config.toml
n_layer = 12
d_model = 192
n_head = 6
n_kv_head = 6
head_dim = 32
d_mlp = 1024
vocab_size = 8192
activation = "swiglu"
norm = "rmsnorm"
norm_place = "out"
norm_eps = 1e-05
positions = "rope"
rope_base = 10000.0
rope_fraction = 1.0
qk_norm = true
attn_scale = 0.177
bias = "none"
tie_embeddings = false
parallel_block = false
init = "orth"
init_std_qkv = 0.0467
init_std_o = 0.058
init_std_up = 0.0668
init_std_down = 0.0668
optimizer = "soap_variant"
lr = 0.0105
weight_decay = 0.0
lr_head = 0.00689
warmup_steps = 41
schedule = "wsd"
decay_fraction = 1.0
decay_shape = "linear"
final_lr_fraction = 0.05
batch_tokens = 65536
seq_len = 512
doc_mask = true
train_tokens = 356700000
steps = 5443
dataset = "wikipedia_en"
Each number is 500 + 50 x the weight over its row's rms, rounded and kept within 0 to 999. Layers, rows and columns count from 0. Numbers have three digits each. The size before them is the row's rms in percent of the matrix's.

# layer 6 MLP gate, 1024x192, rms 0.0652, rows 145-212, columns 0-95
097:462462583539538519470502428457423502334578538434510390573505495497540504490503525469505448564407509483482539447519515570477481508537460517546503586473476451431458479476511404435433417539493478514490469483533575548492524495609529645558467591618526469568509567562520534541449484454490512553
105:474553409571513433572557515479488474433547495520503410503476443474427496567420541437505458374556471541545550554553437478526525483471559398509506476496557437505474519524554499475542482478395541507463413548443528552490545444425502525540466448472510452505577560529521563453490527499549388528
101:496563506625497550542535460512494485452502463489503501541496502477470489568373539489441562506492537376542429468546507498463497524417499484463443436526494469505587475520510531508554503493475509499529560537619515518423507492475523539483468530561543502432466487426375497512561478636458589505
103:489500447454454524553444519471470425535547414490478475548513444507471467538546467504479491390533440494480567457448495498446470462557473464511488510470560586470427496558476513438426431477504440549487445556505515530526513472433484485536538455360480506456546390534423555440475531485475604481
092:618558503483583549477450520513495427523461463490497480484524565382482502507454566466512485513483443581568542504560474465499449488458506448415489483442450524516513534534645498489466511483514483436490545496481576515545520587431454563366477490501451459458497352492555459472502612563487522500
109:449428496425550505565570480482478502582428586403509471566519511463589505436533571532459532473524461521473522486435535521466470523596489517485481517530408395582443549413488400531403547515500581504395481566491477488469499633537516479425507483493585439406526465587544489429510492534463504410
092:483480501436491571468534430602531452440429472473517555488624480605508595437531444556520492507470501508536483443511452482425521543610521530449565371464549509467561458508542607509413531475581529438467521497500494493543558505600463588557506560550483516345416523456445542517528542469582500502
133:527503438469521556483483524560496417496528478540535395613478483415504455413518426551453420474484495537529495530448459497529499497467406493543454416492526482407447638506437462497511575538406471496547490479519475516547507479506545576535494368552583437443644482513479530442561553490461439458
109:488545455548542528490455537497495531508432502499494527477566503508492515453515579421378445494492488454513572425411428490469430550524495475498566535545527504528481534516484558568445528505452467467484540553402381518489496513534500532537468483502582477534494544497414406552593525525512514404
101:513522456540516507488562492569532514430451551470500547408547510461593398505445442534524447458442479473400446577481486483464494543527469505538504443492541535547498446540525504509581524450443526380501578456546543487478585473547420548377547539491441563439472523533469583620565587523492541527
092:531414448609458547545502493541534481508504548518608514525432483456495533501482494434468496535511414558555520598527520496424529511525584572441467455496471495507601498469519474404500488495578499474506575474490521362507604474458474425555528569503529566495495438592507395575539522603526454551
105:426485475569538506536497543564431471464574449574575420484491534516404516497502535471481583518421497461534543470585504446543498491497512588562476595467479560509493564516456504503522449493543548487567472553441565461522539492474475539556463477477492541467514492430422541478515416554494462485
097:480497519482453528530463503484514565428509476424533550477489499535513442529499592513455560604540426574445536443504512502525508484547535464469476555528546476498433514476503422509456512446544496488435472435536574521450522511503567530546566436491548518526458541460491577511505382478535467510
106:553561420518605556571476477464535552559517497559413454535555462570560402430493470487487451507484479521569539498427475596537478438481513456564453574545555521522443404535520459566575625534484470483516497533531598610514475514564515597483557453537461499366529567497567590482450503486505545498
098:521358476525442473553534431436522565505549477524538423467464454525529429455501493532469499487495560544479549519559616468405441469427486490535494511555566452455525452509488553564567508548452473454544563525462456485540469536463368518534421584494570639599443584500504529497513414481585493457
099:548537471480538527426488498432606516412492516411391463647539523508487499456625529503513525571540497475540547495449566534554477400584478463466517388459512500498548486563444441524506520536417538592487515367441447457497531542514487395438512432565442447610526517501531490498501532509495575438
102:499511559509553484501503531523496521563492544430497493398432420529517441462497542551535480562551531561498499430492503537505547538547551604448533542495614539585551598429470497502493571470425510526488508522513501534514473519546510503502506501432518433555524389486465498465445481589503534388
097:582474514514561622512532456528449469462480576520494394483485568457462578489449481534474559486429498527473543532447502466496550497467549533422571506511461536536547525450515497500513607513486516475465494455415485550565455494441493488488495434544491388504528483505543483541652619494563515442
136:570463409560532498476481537440522425505483535386556490531573521588531595387550429517522537445489499495545416532556554555509483500489482527503531457575491619575513493475425476465571563451391434499439437537478439461507475496539532447454464410477523442570421475468603458574434427412457514504
092:416606433532457579474527460525468472532421450548490499478533513509487563520570541524545582558505497453516523545449483450452499470560476499550486460492443482545460513567521339494513517509541542514511552485499496479551495493578455378502579431461514484398547518559454534469383384473489437563
096:520527585513590447465445457449500553463463450514578404519567552574531468540470517468447534480565402514565448495499554556480530491497490454542488529502463515470562574435431539500589535436508478452478599345470408525474519545496523498564450456579507571468498505514547450582536508500541519387
096:510566536468409499398562517531555521484458638436512498475516430528510520443487459484521481540499575561452523456483497468509463482422470510427484508457535471479503470506427477495523579547465525480469520547501519461494565559556388554461425441399475408484596494451460482562484552524438487521
101:489562539536487510487531533460486511465477439526555507445370437515426482477502469500464472468473528443479517552507489501505513465442450561535534477430544481578385536470508541491518657421556482493489530559442554425484541426455382476522544545485561470494488515498407485452454506438524489507
113:595495491491562520500546559535560493564558469435524495470493416548534464433558507450530522494485549466444436555505452531457506525478512471552407561450598464473486489508515480555536529514539532482445599532405472474442521510390532481461582509484558365502560453471558394498522467441521577425
095:544503514524478569452528533470501530529527544436497469442449505520432447506556488500555425553508420516526555521478512391554520436432560535495510477508439490465606495568584502520433426504508494535496575566573506432491485465512535527455504458555559401543487419440612500514547465499562558384
090:539467431496512510434541465461480443526483607517574609417447496471543544492415531507529506523560467535527502566552492415407499496536505532471600558530399524507507595458450500516494574478565476490445517427534556603489543493551472533604564526552514557603477471506545550498403420500548569560
092:394619551463432480559526502445534472470456549536488413405514482566521500509510481469513524406479546489511464512519557502425574503462464445552524479553567578519499460514491457496490412518591456591583491407409503495564447493560422579488557501462426543418415501463438466547529481515476508526
098:473556479516490553546484465490523504510554453461539441500411404546449431428477579535478512476601497435544540400637468497557416378586471491551492493455446440539561460523482531485491492499482505503491523552456559519595498475509485553520523454501431532478514505602565476484545544552380470505
109:561540459501623550475440627446511501523508509490510458516482563541518602441518502605485509442487500591530479560454511499506500439442443605486443512489557552399481536528427454551484538448520518538420538467533445480443559522516582502563537513486500416529577471432530513442482457452511505423
100:417531472464427417553451471548515550453570535504475481468510467520459538500504459518449480482474608454436457532492459516489430479415450534487456454502471438550484434468494559533506613461521552481505510392593498479470487500591565442519520547496486464470473506629496451589476501501550472482
119:484406511460554495515464408463501532499424493439518439495458486609492532452481386450433498489513397479561556549517561460597571500538386467466415518536491513523509481535452428504503548518485416526519524559504461472535539458511610444476573426531447487465500510518532468533513476605449490515
102:445428494503546562520453463503515513502438468492464544584497456422538468488518461469470486508503466546525598521527538456536474544484502537382583401466430515508509643464516500598460450502565460582405512500488494491411521460481513521498462410495459509580400527447539448596502540499536490448
091:415547495464465441444562519435538416457525477556496456445449523487492468531472501490492464467551538495584523465542469551522496442489531536537517442447491472501533548479502507499502482507540540457478487551497542468535528451510543514461495435617495554387466543537545528466513440464535495544
122:502517539504491467482558471530476496511460476427513436522418598500584521486581490547481485506500511469446494523484500600459461479482460459576481409496534506540543535568546581342499522517456586548464583475592551492472488478550470506409548569452539540449519564444412505583359503604499416570
098:416449489488543514467561517445487480485473564479520584518451472478519531509540499471393509485554535521532559677471442456546425499469496464459531410465499434451511491528627590534498444510500491528451517443491464480606495513549438473453515475451420543414525528548566456498446474623522513527
097:490593498472479501524600476518494532483503422526544496468440508465454474513493449512593515435557464470481484482496531343474520543500414508519514465591531466415476452503457615472486483524483519491422568397592462527492520434511478454405518438483499403500503562489441532437565573502443593484
109:484551550544482486472579600535530498520519554455403503415568466476491531475510408426498481610444479466440541535546423558536547440454491533584485522487476470550476417492468483478627526457480466543530512451509545495489424523589473486481430402376447443479471464559547548561492535457524510534
093:459639478521546465517483443443526496420412437459587439562505371523524451463538495469481495526476516459393456509547533515517559441439442523479529486371495572489557499423508460542471591468538469528564453436436476473599530499555437532460509449545482612518515505537456578527484528480559536544
091:473467492533494415575446406440552513465587418529527435567498501515574469557432482514466492535544540510507405480564500489470550515420600478516527518404471485496562445523543552510445496448473455583537469393440475472492447434508379509591531404510579525514536470504494595542511484447526516600
104:562542465468417562405544516508486502558472526487480558479436448536587518581520413474520497519482558459557515526583459579497416558505489491534507513355527560578516446566514600483496471520478476393492493586426470478510493423528512560439517526458541475534490423498460499511405558427497471435
102:388432501511478467529486475478433391499479577508612411534509514463379434535533487525514444504400495454509464480594505472496584616555489487514611402471496514481422454448590559508510347539593503534420393508478456483494533480487509473522550467535505486503517508491580524473425508504419553490
091:456544476538431542512419560511518508513512493501533509455509558592560476559518541478451581574466572542401595467525503545547452470442550449435559487596499476421555470494497479556512546518533451614455488457443577544552577444524494457495501472460535559495491541441510477465464578564446621451
108:524478476558528505509490484553499437509495496496528521561507463429397498611557487454581462533410460472512481522506469456530589490450495535522418409462509477444571526469557527517574534528463488471491531459528463457598589502513563561470562478458396465437466520457529481512485485481514390375
100:485553581434469519538503522439396514452469509492445583454504469514535472553440470448435440392476524561437468471453429443517492466457546444438513536471564513550533534475502519396507565505541487504544519446537573445536469500571673470526573489451467508581415466374566525584432576461503488474
111:555527560498529497432544546602544535499524415436514486504532485520453474516493489450491565521424407421566467498553482565580498519480561486485494536460395537640534536502490557573503524529514431479554586531476493505570640480533443579561444521545496434396507535433500421501380542462544524465
090:489573496527467536554469462510476484424533428522439462494556581437509432480565553548539501525469456507506542566426574411477456522583519571588527515486372516464535431503441534454561524517450507492523558525570470515498484489575502471489493525417535454455604497465516492429486508606511520465
099:504412492569473428466506466424519515484537447516498557570480532530492560477484561438517417587548492478574589433516497540538521359511497507563430501512459489466512581477403468444513535571527518440448548454491475485556539457392518508476457413500516410463486512545441604535507645457556510460
098:460433498535633548557388519527506498518539504419460439473508581487516504434533483496350521496568532503472409503449493541527507545434608433435533484572413459439571503437527485572546485438541497450551438509443480503494510515571532565540491421500443519482554456515514564517526518465526622379
101:437536467549405484414554561475445538570500527557516524458514476443515440498492494452498511550549536562482488507463518483447482491495444415489488532575463454521500507529515465531456468588447501508423454548432493475465532436502558429522473468493497482416458577465565497426490451514447541539
094:527557428503565577482576452522533531441565499465493510471494512511461479498418399508557437506515525567510450498495541593466524503589497451426532615448487538575516553506484509387491577551457466547539502498530524501464510526457443514585477408545493433583568459510585573556481464520462469554
101:462535419505545492452546506487580548454503592480447548509562508513393511503554605610442452570557390544495542543496510547455535498523428590487533463499489470482590522544509470472502513440471617516503448522517549504534544607400493490599498485486484466618548570486452454535517465501522566403
095:482591460469506504574450506529407408446500472493514485490427524489463447552500521505561525580513545514512490463546511454597428491467553518569514487428493536414571557511443462571468424463491525450422512452547509563573490548486470472558552448517431546492445518585523500603531476551589464486
088:587518555459583519487503537508519489471537458426455482528455432502567482439440515489529565512442489575592530461515555538457539471584419410509583517504473450492548468463510533439479529535627528426426561508524567532457527499420484458497481430585539523494475543503455520415529452530556479561
098:490439505456502590564470564515446489493436539418452546491489493596476446496480544454493545519448523488583471431538405561555478483450421515495589470468529481549442506465490545527555550557452456485502528565538556531449629549455544529410424492563539499436387461421562567523481433558562517501
104:426572491583524565534564474550630430489458453571445443527587526431527489524448503505433459525497465499533533575501528474462601445507423502441427410449486543500470484556476530526527522619481490477494482399486507481579447535471588529444503501476547399493427507485463501455563517429497429559
102:517552466542509565426546479565405557508544516438541521527387496549549537516578468499589555496592488594534473457433506521502480468499572570494530490488554566397503488481492515517508448554516438540505508500491501452449486385448461457478447447450483486450496580415444399494550430447468628570
103:553540478571533487441474393531501527544433495475557470485494467525517544390501512432534486521531413473469423499521512398416413528473603491402558578481490500541475497508442587559478419538523461502614492419474453618571586457478492598526530535528506460501487523526495492447497501522543586549
110:477509461468515492478407507468487487476486516611511453481438499398483503536528407424545497512454503459498483553531556518509456514570550538393463546582465437531521546486487508560478459493568432453489544524511511461443417402450409409510527505481600508505553568577554563542513485466516498458
107:549495522483571469532572446573482517499491545457460574505561520506559458567503541476572414444458443465562457454614505478449604455475414534512533436457528475507538567502456447443494542561492455422525573395544589474453446404452560466452454449552493479558527465504457487490471442525458540448
100:502470476476551466536514434484622610512378393463439456415581477487506542607546525464405446459490435525420553462475493509453484482431554487461531557526450582416512424441420488453532539530529581501425558452510538484480547503404490424510609392491481482501577486534443474558466515551553527537
091:440572464511497588455548458444507436503484500524505498547493495476498442505527532459470437472527594561420615552410419452516489519518497463541556438534522595542444474506494480475474445437448516501544500598415488478452504470518529499581556554453497541461419535579443540547584577489443514486
106:507433478550528422465452429493373471473484591508482520568377478493493431485602463511482542429423580517553482607538470553517460507559580522427557466467528513443464560481502449483502499448493465528529480488480445497413544532475455474481472502501552532520607550471395459536490532421567554482
095:495485439440440513417439441487460604488465474490498518493573548376473538441505517433473438436528498506483418517542480575487560522484484547530480466510520457551531499504397485487523543440504618400438527496502463539497549497538515582504467478467541457422543485457598602528366621550602544468
092:527542474459502395490544448491437554418554517440483529537612504510484528513529471458560465432551479471491490398491489485502510568468428590544563522517580439372545502476594425491486428536479507561588584427481523448616598432514465455580425565452449454524495381449517555527512514505540497584
096:526460455485516459558438492470465466599420533467590537509475666540517598508473468511418447414468426434468451510440492466506606379511444541612521544547444454489590520500453545556512517546478441472523493518617465542520576581539551439487463408493529433532459501527533622489529470569389526487
100:443457588445504502584515525478514574529523434611477529374537480510507505472458482403466498527474449429472481491480516454453425383478503483508466405585572540559475492430422496428507523490490488496447523510388530430544453584547535570472440538435566525483485583453471544415423462462507462528
109:549472409549525546520513463492491487526571441521521511473494467539522487516473440471491576560515497515463484563508575544538459473492522476504471458415461533468554436549576449454562534504563521533570532515489395485552570488470542509480580454505516500480557519504490484465481486499600597472
099:461505509534507546562475526483527542510520361492434476506490493379513398598510424509518477496410525536503477501501503437427485469429450571530533464548515497462492597525504404451519452602565435499449469526521526534517480506456499542482552485424498458488418500418521588457557544579484480527